From a checkpoint of a small transformer trained on Wikipedia: width 256, LayerNorm before each block.
Each number is 128 + 24 x the weight over its row's rms, rounded and kept within 0 to 255. Layers, rows and columns count from 0. Numbers have three digits each. The size before them is the row's rms in percent of the matrix's.

# layer 3 attention key, 256x256, rms 0.283, rows 164-206, columns 64-127
095:105150146134138103191051136114118083127122120118119105145117147163129135116101160102100124161091093117152118129169130146161085117155151159123157082143118151146088154098055156142072149131132113
090:140117089128132116119161119138106139118103135123131151136108138124136137084119143151174182064128108150151095136100129132115159142175119112113134137159139142121120097120142093145130123123139132
095:169178114113137166115117146117147152106110137116142166140151110132133130131125138131110086125136146133157139116149110105115119090180123138117150089149196146110143128106134134154101110111182102
102:149124147107111098102112136143170127124144105118147059157154106147130120176085160126100129106115116114120157108165147122105129115072156097131163132111150102114159112154068147170113141175142146
095:091072151164149114149149136113121160130118112123149111147088105140169144130134164104136158054134123141136121108080153200127102114093096161167128088154120112122116145152122129153141117146137156
101:118110118124118111144122152143110146132139153129113138093117087156105161125150133148123152120137097191138136110123126102129132108139116107101152133128083118111091131172114078154094124135183105
092:100142143127142124127161153127149165106167112143104132144165098185136032142112119125165144137110190142157150156132130128130141102159160085129128132130158130105088132087137124096143153137081140
099:161114161131133147140103097145121128111135094155102089142133139097096092155094115155179120130148113120117120127158134123124150120164102120128120147112128139177154153130143142153157139164163143
105:178090107111127132143141090127111162105172162112122127196120130101147151122092085149126096139145130061162137137149138124136080179155175156130161104094135134133136092125150110131125155143122159
098:113151096148112101147129096140099152160120121137130131181100121154118175119133122123132094128127206112138174125135125151142129159153170128140149128081147130106141174120141124132119121148105146
099:149104141132122147132140124098146136140152098137149124136086133099119135149121158163130152074108165111114127120115105135087141119085123156075106120104137118149100105118121152142110133146112101
091:119119167104120118132157123135125116133154122097131104081138121089130120155101123114089098109111122189109161122135151084136161103148161131115096058152168113109133126116161129177146131124144068
105:136087119143118109114151136163128145136150143120154119157127161111139134090117117128158127162149126124110128158139172159139103137094114114100110131143170087122109135090084128165134145117171146
093:100121124126123135116148166103140117132185092133116113108118141138140142144133124126134100120096145178104135097107150115113117125093172138093198093138165119140099129153109163177129108091153117
104:118100115124129136137093139113112131109119160140169125128106098147133072151078085114141073063156125130143111134117092123157124147117162101122158132146136142137139145081163130101096160141128150
102:152130127121142118114133130124115115153132159111156146074147141139150160132140140135106167139129121147112122110101125074132191124125130116121133127120157147116115128088124154113120107135139138
102:134138103127106155101107156132163090146168124088117105090135162152124094096153154118131114137123147115135114164123148111155130105083153136114167098119087131131081091110141135122128112128120106
098:177115132143092123176150123138136155079085163125098121168125156105135137143105157095134077055108123107095115127136102140141110144104152085138162128116114155157119106122141134136125138121164116
095:118169132072130110111140120176137134141123210183128130102129120113173144112150133135101143150167115133134117065127147144109153109146110120106149132148127159142115137146106126109163149123112184
100:124132134160117115145139196126150123138155137160123116176140131146137149133083108137104129111116134105117101109168140179130116084143123124150123126152084153075154105150100122142148094120163140
093:148128161146123164146123112134139091124117090138114108097127177139171195090135121121116170125115135152077107134139117116147115094144160141111116145144097139132120139150131116161153185104143142
091:163115136116136137147124118151125140146131126102120132157179152121099099120168120118152150147128088132130152162107145094119127113154126147141120125099162143154119109123117102117133113164087142
097:108109096154126168126148124053137169096127155127102127149111086127119109093124092076148150137110114152154136154158106134119132109135124084182132134122155148129165147142148146096115117169126122
095:111123148102136154138154094104150170124093107109111158110130118159115152117110149127105139116141149125154094148127137105123160112111164126151173107162137144101126125156168134089117104139098132
089:093124134115114138115148147111134129134116145105122107142177104115115142140121045150145120162141139176083157152109130128117104070135116142147159112103095132145118171161107117120107115125152149
091:115092114166146123114105129152124131144179137153126083103132095141146112188131164141110153115118104115167087141113158125139143097166097125151155104112116130114123167176134128124125161134112111
097:122132143145158084131103155138109101123142113152122120135111148174118091124124106120154101092162136151171127111149148157109129132122115152099144155132157119126114120072151093082118150130137151
099:148139102130107158109133078168136096136100138168150116166069141154111131111141133119148125121124091156116139113144137095137124143113125171158111081127161142085135130089112093132135127172111114
125:114159099128134094114087127149140128158083155087181150058174113178152109146102079135129142109115139095146074129142107173143111150150150143190170112138136102161148117154115136106086122128123132
130:087117131142088142106136140200090120128114111164104145129128094120132112171140097144119126127147131119128111124152111114108078087129116126129102144113119110092126146134099132126071123119155124
125:114084093117119126120114128116145104155144145124147124142169072118123138153133134114095162124149125108115117154125129132179140095099141118142089137105117084077150159142130130184138091114100156
128:126116115153173095128125133097119142140117109130106144169114119118151124120105111144119100144131107115097137130116127111131142114130099118145133121114159142091120160128090137124125084110120151
122:087125102119154123137148120115112107136193094185088118144097093083129154116147125167111137140099132103132117124130199154142109117086128100134142119156149124118127116104129107096123105123156147
126:118131098105087125104096105168183158113167095106138145123138145159142129080110175128095107176114124131109096149135112150146143127098116128133156112130118130132116154138134157189128145131117134
126:145084148116089106143142113077134133105090154139121105119134059108151123114087146122105157128178144108122120098124132116117122145103146130131108124095152138119131137078134117141137186120139133
126:095096171105114132126123098120175119153157147086132096143130141162124142109154116138188168123121106142115143076157138087109116119091150135180146121165085156136142119128131118129125099109149100
124:128131101159155155122124139156134142170110142123117113122123146132114128135117094118120121133119110158127132104081104125098112128132102116148147134160125113150127152083090153136106086130139166
128:114114138118078062127115145124122122146142160157131087135142152141131126129142130123147126156125143165122137164123082116134118144110128142105122167098154157166148150119098135108133098102156141
125:138088157111125134134132097113148121106124086125123104134155146129091109134121083156071162120136151139105091132131092128102089130124119094142161092162177134116109158132113162093137114067150093
126:150154167129098105125141102128101106097127109089125160138156144110152119156122123074099130119145143107159101125170158115110167091146113099116159121147089126106197091116127124144142169163122133
124:145131139108115143159107128124166124107123100130122174132189132099131144134162123128155118162104159140093072105123109106156111139124126156111150114109158124128145117125119125125090131112169144
124:133182116158121120155113144118098177123095128128130200142127160153131142172103108125179159119187143130136098117102114120114132139104109173108125112159142098134152073157130138134124107117158106
125:145121156117110104138111161098123151130132093166154147144131142133160142162117108089181128115099090153160102082123121153092093127133126113155127107132140160113134119161136130144131168144164100
# layer 3 attention query, 256x256, rms 0.285, rows 165-207, columns 64-127
094:183088163145122130145152099157128095089112082172132130113101145125123170124104129157154108110113168096117139172138167112140161149126162152142142154106144147142126111109112122127120103147131108
096:129129122096134140096131124148136134105138148111141117114155149122144109100161111107095144142163166141164128181115108111130162090148126152119128095149155126176119109153143122136165138072093117
097:129153192097175091104148114133126136138102154132120168161131145162122097108102146151128166157132142153154150088118127142163110122172104105131107093116109077101115132118160131133161106137115149
094:152149154104136125124116132144135131140171133137119146154093117074143151122158187164123137158153156117161105156126103117133128109107114130125136101101113156089116121151139131123139099123171121
101:105117164109121129143136144168144120145208089133145103110107123134127108145118144143118093144135119157167152177125124158104087156150101140152132084117159116141159112116117103141107112100156120
092:129125068140114078145162147139147185130093182138161080141104110143134142132101111116062129122107139157094152128129140143136135141087146177159137119116099084107153118124107132163141101132128134
102:185143129122118120138127124119145126099099151158096107144103099136101109145137132111150136089115086134106113142136131181122118083156174100126161163147161132097128119132166117147090127087119092
109:156159108159131146127150134135117084106128118162100112150115117130135080137161129148102135161102070076101095155112162150129115149137132114100120132112112114100127133126123115154082132186130113
095:143151124123152125103120111129184110150116116133136114143146154126144145103194099153115122124123079107145097114124193096099145112104132115131076132131117163155134118116115152141145131127118095
105:126121084097094126165109127130183141149148140126133146179104133144083133118163129142102136090138172142120156126114152173133110112142122110141150146122136081129048134145135126163124147094083090
093:111159074141094128144134137135088159125105116113146146120170129136089051107142133136111168084138167158068107097137126125120154087154087113134114145085098143163127140116110128129155132137099159
110:128139150118144139172144166135112151173138127099103093131121130106149123181110134109129133119179107129149080139162136148144056083096072118131102119106152134129165136126114085140178103099114132
098:098088106096169118152141142121093127153130106156139119159143165100136107135124156091121123094122140193117132148141144135115137168132127164100109110124123176092132167176122074117124059163129149
100:103120131124136155147166174130134106108108155141156122101093126159135101127137114126088119062149122133114144159083147139114104107134133125088151109129142130126100136110142154107140127110112166
104:116106144157128123130170140129097166145125174098096183119148150106069114072139158119126150131103132136167135142158132180142118139116114127145100128152132141152138120103094134113105143142112158
103:123155136138148143130111113137091125138093172161131106145142143133174139100094120160140164119140112119118127143081164108060108140150142164155135102098157134145132123159062130119106122145112119
097:133141140109123143127128118151139139141136126101122173152110108132093132098117104124139169132138097110152062140070154164109107080136127108148140139105117142116144110140168123156116139158103101
096:147144111135151173100134094155154112164140111097098143113132135179116143125162124122159123145124132178140142126120124142114078129104111136145139123097136096116106127129111133132111130154113187
095:120134182108125160166116127175154173120174136180111126161122118146160151118126149106119120095117120084156099111153154162116138127091143112163138091142085112115109105124115122140158117129168152
096:131113132113124115151142107119133140080115130152150123149114101103136128152123125114141128157076148164185115113133124125133108154144140144116153128143118121098130120110117136162097105177146121
090:121113101141111121130132134155126119129141161129149121166128106106151091143157131130137131138095115113107143170156101177048160144137112123108135121161081090136168094137102065168108113084109137
098:130122112127092114102146171113101117099122148114131146141092141115100145145175089137143148087111096154155099161105098107182120117095120134084111115102088094106088131154166116128142098116130133
096:144122141134155190125136144102145158124161142104136109148111119123123131144104127163146137139151155113140132135160164095132107170114126134152139113132119124094073148127137131154132134153156118
091:152126173121143099141108143128089105090098135121132166119128125127166151154135174119155087145145157167157093139139101151127137131127114108137153097099146080114124137122107119134105125113149124
086:175098150144142104122132116134086141119152121130110139107142137106144137080112141130135135112138176137118136152102160095121121189125143079175118110145127143117133153145094146124127147142110095
100:080147132153116144147143153111114153124136129143130133136104102109172100135138139114133155121161120091092146128123130141121107125133104183125125165143118087145138085128091139100141115171150137
100:145130143086134126119113130100133125130146150142154125158136127132099151131176126164155129114108124130095121114081126112120148132156120139122141146144165120146136113122118095093080085122123123
124:122142086148088139106104108161135119105099125144143134092135136176143142106117119200088136103134147128147135127161120161141118113151116122152136098125158119145167076116095126131102128120118093
127:098130129102062097077098159149083143097097139174106162138130099126144091162137129139096136121138127095105069125167155117177119114117143110161125134111158100102106133159108108116135107102134161
125:144111125109101095150087112154152119162133065093124139134153092098123158146124085107153139109163134149121136171134122112154134112141100112154145161107130108093136141125146128121102101077150164
127:117125112109170104134163160114128134125121129146134103146137096113144088098127128116137160082142133114108098160155120128122154098109074107120161114104174167117137169137129128109137115087112156
122:101133131087136130137151104186120125148166100142099128152108115127140166097168111104093151119134151066131132151114160091105114099163135108117141115117148112109105125128118141084119093110158121
120:110159130101125135155131092145163149091170174101107123153160149164142123111098128117103140125098142124107127111153104122118152136082078098133131097074128104140140155116120154142136118130154091
129:131133154124108157168150115107147145088102096136140122097133063089159120129086113145090157154161128113138117061089105108143133135077126101087119117119166130103141146102168124130123132119141133
123:061137180116106147142131172121153141158167141095118129113162143131142123087185128106141143125101088166119103107135142103097175161127157118211123110126089160098124100145148133155160128086132125
121:116134139183137115121172174161147141124123132130130134111120125150123108122114129103140150152092124104131125102095096121136116149162119085155115175147125127130150132097062141136126116114129191
127:123168131129118047119133152126122150146116155179079098112186135150137151105135139122148129105090133186096095093132098103172118120139144126132115137122130149151125140103115138147121116134136112
124:119125193110096115102148101094193119099109072148070103156211132119092125108084137127122157127111141134140126130147090135116111121153125141142134105157156148144109129142113123067141132093140112
125:161131165105118129113134099130103111087144120118130140139145124106170136151104157100143136108136112128148097122139143083085113098100118109118149135131113094145144116190145148100135174166093113
125:139145135123125205139113109121155102115141122084176156141184135126110123119171156111141129104097152158110103156130122114183114167148116126131131113120125105122149094138106131147082135143146131
121:104158117124130093108102146164113176113120106157138191160089189133114131158110119129143142134156146157120132097100141100113122171076083156091125163168149148097158064134131123139163146112148097
123:117130150163084117105102116110131173112134153140162149106146101108139085147089086122161134065119133154162126126107103124132125161144123145110154087109128161126151106151132136151119105122161102
128:142105107174151101176144082144184072143116112149125140110147162157147150119110138102107098127121130149121138141094117137115105151150097116107131108142101151111147127136158092093104151166143127
# layer 3 attention value, 256x256, rms 0.254, rows 128-191, columns 64-127
099:111116138151121102157160104097156116141135136149124124173126126128140144128122172131098138115153137115150144157108122105102122112164156096113141119125148127145142139144148141182135117138152114
097:161115144115128087124124165112120108115102088106144141116121149107165132128128132117132156148097076099115110113169136092182132096160106094147123145132118112089131108128122132142170112109097127
099:144163113126122150135147169153123148097095152126132123127186171138142092111120140147102154152073102145140126108117150136125124129130120137166134142112131119150095151093134108126093088121153115
095:083140105105123132156103151121138160139134139105166120145151135138141138154150137088110087137147114135141130166117160133137133109151141178090135099143104123109138148086170113096163104095084136
100:127119132117104101143141096075104107170115156111137132149128114093111115117152166115081176152100123130123106092112151114125061065098142131126145144158122145147159157119134153138115162105105119
104:076107109124130116130131124122071137092136130165131114100098164076188080132126137150127092161122128120100111103123139142180143167120163162148160127115145115163153121120140128124117127120180184
094:142122087142136064101132067150144123169114125116083131162107147136128146135128104125116150169153126106116141109144171102112108122116114134129120125138157066117091146137140110104124132089134102
095:130150125117108136116130118153150166126127158128106162172078127136134162136116139132132110169149101096089049157083113135123142093130131132105138095096088148138156147099117135082106107131144128
093:155126130111154077139110162107137131160135113110104134062131106125131126154107121203161122125151128144100122136112180134158120117121131108143108169134131163113124121141141113115121142145086115
099:120111176133121135144108141102174133138102114147110146138189165123103082182085150157123106138105143166124105139184108153153153121141147156132136130135125111168157094127101142085134118133123111
105:128135162118109153105186158128180100157109144147185127112121103165163155097092147124119126119118133110109086160167135148120159146139140115164137173123148146134121096091095105094128135105113146
102:088141134125115138140115139113168097122149098141112128148129149149166141179133113171101125081109132124147137170155125132137134136130128164114132146098116155175125137136085148131084113162123110
098:104160134136161143119152139135137165119056117137149137142184156124151081085157119107114146158154119104130131160115143130099144128150122150116112134139120126132126122174109167148132113073087131
097:120138083157106139160137170105101137129138145145101105126137103079083113118094168140135112140133114108159174142130133114133134136119140110106071111147138116098131170109140147126138103103098133
103:113120135121126132121124090130107118074122125128111143095118097145160093095124165139136136124110138084155164137131123150097156120141107112135113117146144121118119114125171112083152141149107139
100:108116132125130110154156161148119150131146147156165118086103164163101154122097132103087107135163115092123140135145124148128131135134130149119132162137120134132134125135159097142113156087132121
094:106103128128182186138117113153134144088086130121104105130095109119126148114115133116120146129141101111143140134143166077150084116128137107134093136126107125162165126092119129122122127149120105
101:151103095090080149153112163159130113105130135138131104143147159102098138153146129150138115131109131123144133168128087151135094175157109138092126105129090119164125146112136092114100140102122165
100:142114103158131130100092135129177125146153111104152126106113079110127103159124082119082132097126174103131115110128120139115151160152130131134098093116140124192110123119117117146142111130129158
101:169097138120119106136093102134132136174202167120140137131162125115104109117112107145101083167091122104145124091124110119101087116115157133112110098147137172159103101160145122123119164118138136
104:124125134120141099156147126093100122112154106146163141156135125142140136150109130148142136148107108168143086111102137121123095136126124077129166095130101097149099131198124123125110109164109136
104:100089126107141160104108118161120100135135154177137162143132128147115085119170106116139127127110153125109142132128094142121141137195132150094143128141151114145076137159137162128119155133101086
095:152142114102120125079089146103175092104100113150123146139137146098116149122143143106105140109151111170080116156155115083155121145118134161120136103088115143141136107125124161137126104169130124
093:094131112094184091173146104141146112171139147134124100157122103163121107139139060170156128168152155119142116128160098115123105153102139131106178104138114135122166114127094113144150078096172138
097:145135086115124119126148112134136118141131149100133109162122127146127145171113127110118088148138160124095156104120123155135151125124139111164109119120187131133150122090126161077104134141103144
096:116121122125148163129165123132133100096091143152109135118114153142143105140119127097129115147149118117121165146122089122166142193161121151144131110125151135125143126162132106094174133144106172
106:145145098112109163131140146134149130107094128118122113160139144145095132167101097191116165153132089140090154135125101112110125087139118109119088129120108125159090141156161099156087106174161165
100:140125171109137114135141113163066178151102135160134132119124154092107146122114117124128137170103132104072101147107125075162133101133116095136139169128147131166134099132085083160135178146127117
100:122155100077149152116118170127113157135154133160159149163113134091106146128118149120156109152084136095146067145148117122114104141089123132152117109128129098093146145087103095169121149112120102
100:131137136094123176169085159134138115131169137131100110139102146128098119144135089131115111138122135165156132138146122147136181139097101109148142107125100122139131114154124101153068113079121124
101:150151146142152157156115120098160071127175199107101109092121158104151145141130144164130119116167127100100142147137147121144164083148108140154162116132143167101148164092140147124144120135134174
095:146121126141113156128146133170118147111117142088124140174099106136118136132151129161146127110097126134110146103125136095162105149151130136164145120104133136145111152151139142174117103151100127
099:126102096135110107144149132128138149082107193101133151077113069120124097106145145132091139149159138117141115147132109127110137144112164143094148164101145109102157127077131150155177099129122087
096:161115115129147076130123117122157114142140113125122108130133149068097121151129124137134081089134120065148157152118110122131130135155132156136112113130145131136123063094173153136124127135135099
100:137142092163133119140132130128121102145082116165161161088137121143138132139151097113130130154126131143071167111088138135109168144162078130147121124087158135100088146076142116148116112160139125
094:160158114056111145139156148096096113111134135131123112112137121156122106164128118082123130167131173162141125109164130146172114137135120131148123114119139127140185166109147098119150117094121101
095:098105114136161098126121107151152108103118132105122112096095136154140123124147102111109112087099120118135104141166153153140110115114148126096157133152098139154107124146103122146118118120080130
099:142105170108177123113122127125087137146095136168110137103142108101074110163149164130147135127136111100139127140172128142098089152148096100114123122122142195086197101154135140135091123152108097
100:122111150114145102147094081136108126124185101145117120129142136134130140149091114149134080110115139124126120157119120164125143131147125155123144128110135119163108154123109142136116140153105137
103:131146075122156105089161126101128118089154105093119144140137120175121125097109138145169128114139137121110170084134151138125149154132139109136143118130097098111093140155102106169159150152148109
096:152120145140115133111092110128160130133117164089144064126116095150122149164152108104117096138136171133149117120105158110122114116158168161152126120135146140129138098115129189153141123150082142
097:128157137152171138161120133184165135112138169133095113102102120108160136129148125119139146113124132096140086131113124127122143098161124143098113072166068126134126089129158105103099112120150062
091:142148115138128146141103145123099117112104154127095135153137148127120098101134081101120118154124087106155074121132144147086163166142119134130085138123116091124104154123096095113120156124119138
104:100079164131145141073142130141157105141122115131127109129147140128155147114153137120142088097148123113083136139122080172118145111144134159114068099140130112131179112149106114103105168070151116
100:103095126179160148152084122153105098116155126094142133143151113146112118116156108128085104078125147127109109117136102130126144127118078071137159143128115116153107120149176103106191137143123137
097:114111091139130144111118141133123106141140108116157129190144148169132066102138125107133133081157111070101162133138156087094140097148174145123123096140136110121115114127134134131104111130098073
100:141110101183175088142121098108125150133109142102116089129121140072132129113169150080093102077107113202118116124129137114146128165162143121107121162127122127121143158154120143110129135113147126
097:166118130122163150147103123134107152146110178109117126141132058126124145121120146104162117110141117133070134132163096111145082091180133115143106098136142116179122115135115149156117113117159132
095:091120137090130151192146127125130118156120090113141101134114180117149140131134094162134115101122159116152113121129119132127126146155173111099117155104134127122105115148158141123127117135131110
102:136094133157137123135133073175147121135160159137103112085123162110159113150086122118089070140095132139133137082099125163133149154144150141113122110116132113114136144093093108093137105143165146
095:149136130130116125097124123146143119158143085109122127127153120147120104137154149145110156124134132094154090118118133133145174113114102106082099134108122096113143082116135131153142148173119184
103:133127126100122124129105126151119125106102113168199068122106121103139155143097111111138164119142130148113145143132186103132171165137107126113140098124184095146119128102155125156144153131153153
101:107138168096114095107172169143133079131132102141144141141107128123099129110123109110139116109104174149138142143133134137092091106098118114149142161108145134143169120095118137128116088178168101
104:091127130166164114115182122091168111120113144145113116105140130110102128117120158149129113147147115139098165114114157107158141138076162085112136137108122176150129139137139136136168110155109140
096:126174169147150133143109103139104085127088098183145157143170097128127130110142105154132109149105104123077120137125144162115109129090142148102153122130160129162085167105172098115148176156096143
098:174121144147115117165134121102099125106137180115151147126124119102149150101122148157097140124127104121162123141103093059141161093099121129140145135134094149129156126082141149109091130110129150
094:141102089165164133132095128141124098150117130147135159154068074144124156149110112105122062106115148147096145111134160089146121157135081162143110094119152146185141124164129166121107126112150120
099:153111090133136161162085131131143174135173098125117110171116161128090151109118138129109096123138137128153135126157128123113120164053181141157130159140113095109139182123090103145113143092118110
096:130147158130119160122155162103092122088185119120131137157136100167073172121119109160099114121130128133150125132098130120111094120101081153121120163110134172095120125162120138099105140072117145
096:151138109139146127153157142128159112139172144134124107157145138111101122142117122099161181122120154136117140102099123159143125126109059144095178147148082153157111151148157111129170123136128121
089:102063125115129120111109141118143112117122109109141130130147123149081125171133140078130101154106164156121118151128130128123092122130088121130125116172118119135146129172127125143124120163129109
099:118118140147116133102092130135122111130109147110105132149108129122176146126150104173148165171106151127107138133119105182181111145112137154067138110137101088132137118138148126141155131122158148
098:109094137112134160155181131131141101145114143111150154131143146166118099116128115129107144116166104116124112151099134136103151112070097080156137141130096168131142124135127146166112113123134103
095:154125132133125114117146118132110141095082131123134133152135181138113125146120161152130142090148134149198153087121142135128127107138128117154106157143099147098112151121121081113099111154152128
# layer 3 attention output (transposed), 256x256, rms 0.638, rows 128-191, columns 64-127
091:122108129104116120114181159149111112105150173139098149108148150126147144132121085086158125142086104126102106117143110155174114149119156133131128097155133128125153174088113120170096159122140139
087:118110122133162135110086090112171134099113158114113108118140116121198134167124115127103105087191127157114128091104139119120107111107129149130103172141107125158131145139148140111128105122124132
087:120127197156192106125124115152140126177123089106073146152107058150104119134121119149146124106144118083138076133167114115119109096108116113094125170122101153121137136157118123125117161089066097
082:134092160124115114150115126125074087126134177130114155140137065120108137147107108156113146096118102161124152118149135116139119142193093095171109102125129123122177111163143143145134157094112123
104:113145132138139140132123167203140131125115142148132125124140147163159118146165145143121145109150092112116134163172128165113164131161137109151165131099107158117122102152107109128130112143147129
093:163172103112140112149103138138173130141130153097114128117147099166100157108140111120112120139093111060156129145110119094083090079145086110127145159111105161108112124129111131158132114118106095
090:094113167126122120171099164089121125100121136141137107073113142076151145081128140135156159131126131171140161135128140149124158177142135138105120121107117158115114113118144129092140078151122150
087:117132097115162141151128125098156098153100135141135151139153145128107094124154145135132133152117156106147153105169122151115137133122118152145169119136134141139099111163109142155120146113159117
085:110139137136135145117093097151102144105128141128135123199135094148155134113169151124085128135127096104148145094089124102096141128124081118112141131112123088168142115113152160082133103119104103
086:127167156121133110127150118148096132099113114100134107112120146169155142087115129138099146108152123098156087139118113111073113110103100122112130158142100168109089147151129145167102126145115110
096:127117134127123089130106091137112148122145119119085177156148145140097094160136114142103111094062123124137153093106088144120102122127114098138117094141136144123104101112164147212121135151139139
089:115119135110140113085122144123120146144144112115166153180093156121136143067121145103112113165151166128127152141079084141133065152089156138150108090150170112100128186125149139136126067116088088
094:150115141120139099148101109106139145104151146141135133152102134110127128104131117169123125114088149149173130165147130123118146145107120134113129131085124143107144122101131076098137119162155141
082:134124163096157122114083139168145120128149124111152151126112117147133163171166127119163170134142136069108113082114137154125129115147115172140173136141083132142115102146110129092131123175158082
098:142122125134121088100115162090150126142113152146131082143103127130123134195114100136136092137130139156094143125160127158139125100126146114155152113135139071152155129095108154175109129080171142
094:145151146147109119116136093121128128118118101125124185112170164132162123065174148108145206136113126189119109148081129128095124136154091113147122087173111134163076140105126147124123086158141087
086:157160100127107098100117140112112123126154131133128191152145076148129140121133098124152096135169176140111113154104104141122124129109133141159154112136192124076119115125122155100133122155146175
096:096161125154085112125151108116099159164134099116128127187122129115135118123070158135154104136152142133136105087141148065106133152143082109107107156111148141103161106097085141088125144168110124
092:148129163116116129097152113115117132123137147155104113163131133106113175068122156124180130162138099129150133161117162086116064138099142169128148111167129141104146117121131158092132159150116131
090:096165130163151154093142144144107128099137131132139120122118124174141155147102143110136153107115123130131119176147111111101153175135165122155143083074155084114139124073133111156129125121150106
089:122121105146121159136151124124159160087107112103155134103143135086181129099137138114133096157136170086145143134156098110136146154109126159161110115101144149109163121090071134135100117132115146
093:112150099132136144128152124095165096132077097112155095109114140096130145107102125157090156153126095142163133135132143159124137117082147119157138119099059126100151132147099130124133150144129147
089:125135167131132074109150105125076114125176148055115130122116119142157123139139128181176093116141139107113152130154168136104114100137091145101094172139131119130117119120126114136143125108113133
087:144126133164083178121117142132107142147144143110112126104144162154137114117128148110093127091141160112143143146104118133138166182107119112124092140126136106136139161128111132174113187156085161
093:090163132130119165129143146108139130142101088157139111127124136151082116116102099134108134098126147115175100132121144086112096145117122159122169106124101138100122102125124126148152105141177123
092:148098106151154118112120124128141119168155129107135135121120103135122139082149137128098121125139171149124104157136161113154088109155089093135130064101133094144134112129079126123114140130103129
100:133145138138095123114122149125106119172098114121134155161147110140131161084122165080119165113143150112167085118100166133125067124108122126154158140131079134129145089142125156100130159161123086
088:151147109144117130148174169116167100119163118116151132093125168151152079159127111099111127116122140145137134089160107172115130154140140174100151126154129109124119119117122153138094130125108123
092:150138103166110095174114122133137107131111130128132125142150132108148109162131122158107145155136151111091191118159142155117154178179115129103130144127120169099150109108125130098108121116145114
090:127109124137144138125166112110103128120069132053155153101122171126135167096100177132156157103124118116143121147125084089104150107139141098101129171099152154103096104112104140105171139126120142
091:111157104102105102088137154151087127117063074141137107111158132146139107128122104138136108154080159075132134110122108107125130191139149107099157158145093148132140102145138112166133147116131084
087:111158107122162127149134098111090108145155095126128151100132163110112097100120100113128151127147118118189090142121132137087117127102135111104110136133119110100116148107089123082163151109124150
093:152131166115148099130142149134121106182162068170117100145131146117145151155109133140113069107114150102172131123147138117122111116115117158152124073141133112137140136109132120164103142143168127
084:137080155148115123130116121105116180103149127083142109150137104171124123145099166142137099112121170187138161118091119079150115157135155103124100097121176118143170140109097120121121125150140151
091:144113135111143136160138136138105121121140150134076134162125138106070128103128165124143123106095191131144080109154109117172121095104163146157138097098136156133126138159150128098133179086125146
086:093131115170134133121129120137162112164102115142145130181109179114074168092107131110113128108171118126139151143125109116077144137144127131126150134109123166120100110113084103122106143130107175
084:136135132139090170134104192098133131100122087174133159139136072106144117122150133121122180103121105141127122103108136126157145105132124170111122140122101137108136135171131131101185147128183156
090:104146133086095161173157143142178160151173136108096108175106139130164142115104120138128135131086154149144105109071091129131116106093113172064159157146120133148090153146105122121122161097135156
091:143095111131143128122157106141145121122123132093107134150138095100149159117128170126123079143109134099148071123159091126133114148131137109139095118148121119124083156118128158142129126105120102
093:151101119159110138183118130150146127165140127145139098118139110143159150130155151131090128105138153108069094134110114143113124129132125142088151137154081138153159111108151093159099116126138138
088:131131137119142131103142127112108148137121113160133164145173173156159118131055112114147142082117169066147161116135094096116153150115120125148119128151164126119160140075097107136119152127154132
094:120144129099132137138131135101105153131109089127112120150161105149091093126151143135106163107139100139150140135127117155121137125081135131093134174138118121105113114146109103110135107146078140
085:084146116124118103150141113173146141135146128136182122131115094143130158116195152151168132109131114103126117132138149129122108135100141129129157145148138105112145093126120138094130109149083098
086:114137081108135126122082113134143124107136178184165110124141143123129116135076085139128133138112168118129161121121172073125113164134161093146151134131150102153117145143128166107119113151092141
087:176109140102115123118158100102110137138112124135101107087100136104089102146128147107138132169146112148140106092102123147152079137132120139108103147090116137163157153126133138136095167110100150
094:153137177130127128121141128126157114144149165128100150101090130109159137108173093164099131180163195155136111123120144102156139174136121120154104128096120101149139134106123108116144105092160188
091:109140113102084108158141131159136128121188101173102139131124093142150144131113139129154139124133075086120103159129101150091102117091145137143140123149105117136123122116127113129172138112126144
084:075152122135114110113178143132131116107151136147136162142081156095111132137083112107093150143119117101139176162116158124128149138116110122101160156125115157117119131114133093104106123144119131
090:151140166119089098085104126135147109094123150125131155057149108114132121103119152119124147128150081141109146142175110081135127128104129148141119143170125155140126144107088109147133152121132106
092:099134083114157129098136157101083139143099129138128107148121145157171161128110128087157128137128135096102153163140125142109136118145146183125126137113108137107125104151151152134097124116124066
087:134106143141140135070113136145116100102112141120164092114097125079144163133142120134159101143111147150114191105180127134132088136175132150159163132107145127135165157106102140126160124046125101
096:171130101154126126070123119099137140150117124128133131095092133155144128125104111143124082141129139108157129111105121102107147189102163148107106129131172131121183137124120109137116132107160121
093:144106107156144133126123127162137150112132112120098147117120104107178101162115108124098112159144069101118127131128132113149148134098189147079114105133161108121123114150103169142140153136117192
087:157138150122102160143137170153063127099153132140135148168144125125158093118174112080148119109093161074152090161102147156130078106176116109141094134106123123126130118128123143119096113058192136
087:137140101141128159096133134120131163106129144115121158111086136098088090134113092139151125129185132150152124105122111115140152112129100107162076141157133111139123091125094168136096061083155101
091:122149064119128081149123142140108147155140077162138109167171184146122091132131105136130100113135149138085132128139124178086080141155160128138131159154132119131126128130109101155159106133150088
092:106105136157131164123163118149168144101127139134125095148141133143147126104163129148129122152130088133187113185148102136125141125130134112156129136151127145149141111117092140115139119125080116
089:123122133133100104123177126140143089163098164125131123124157113107130118103136140106126157146115177114153127142139097147126081125124112144133147118078149167124145110092140136115140082145157125
093:137153139153118129122113113170132170128105168152140093121113137132120088118164153117185156136139102189160140100146132122132084095132140113124096133083103101145157107083169122109124097119143113
090:114132172114124130130126138103139137140092144144131121098129146196125131090139173108085171152097096169151118125132150108121153130132152107132109130111112163150147123146134158117106101164132149
086:160165159100127140151102087158145190173132107143125123156105078116166113122102123180110132132115120084142147105123143116138086168104138096137139141123118150133104151109130134087106163157093110
095:173206109137157155157141124122118165105138106146138167098102109127128149123085114082126088130121125115135127128122150110119152115156096156132125131143170145107128143159107138188091114113127109
102:139122143134103079128077086137149111141098095114128097083079138127146151141128139104096084110092108119148135160138065144126164144177175146151154123147143079092112143105118137141125130134144170
092:099119130119146120144102119119151145136173138116139120074139057120108124091179097109123135148153090160083119135105118129141074121106128103118135123129147087126135122133119171101144153148132166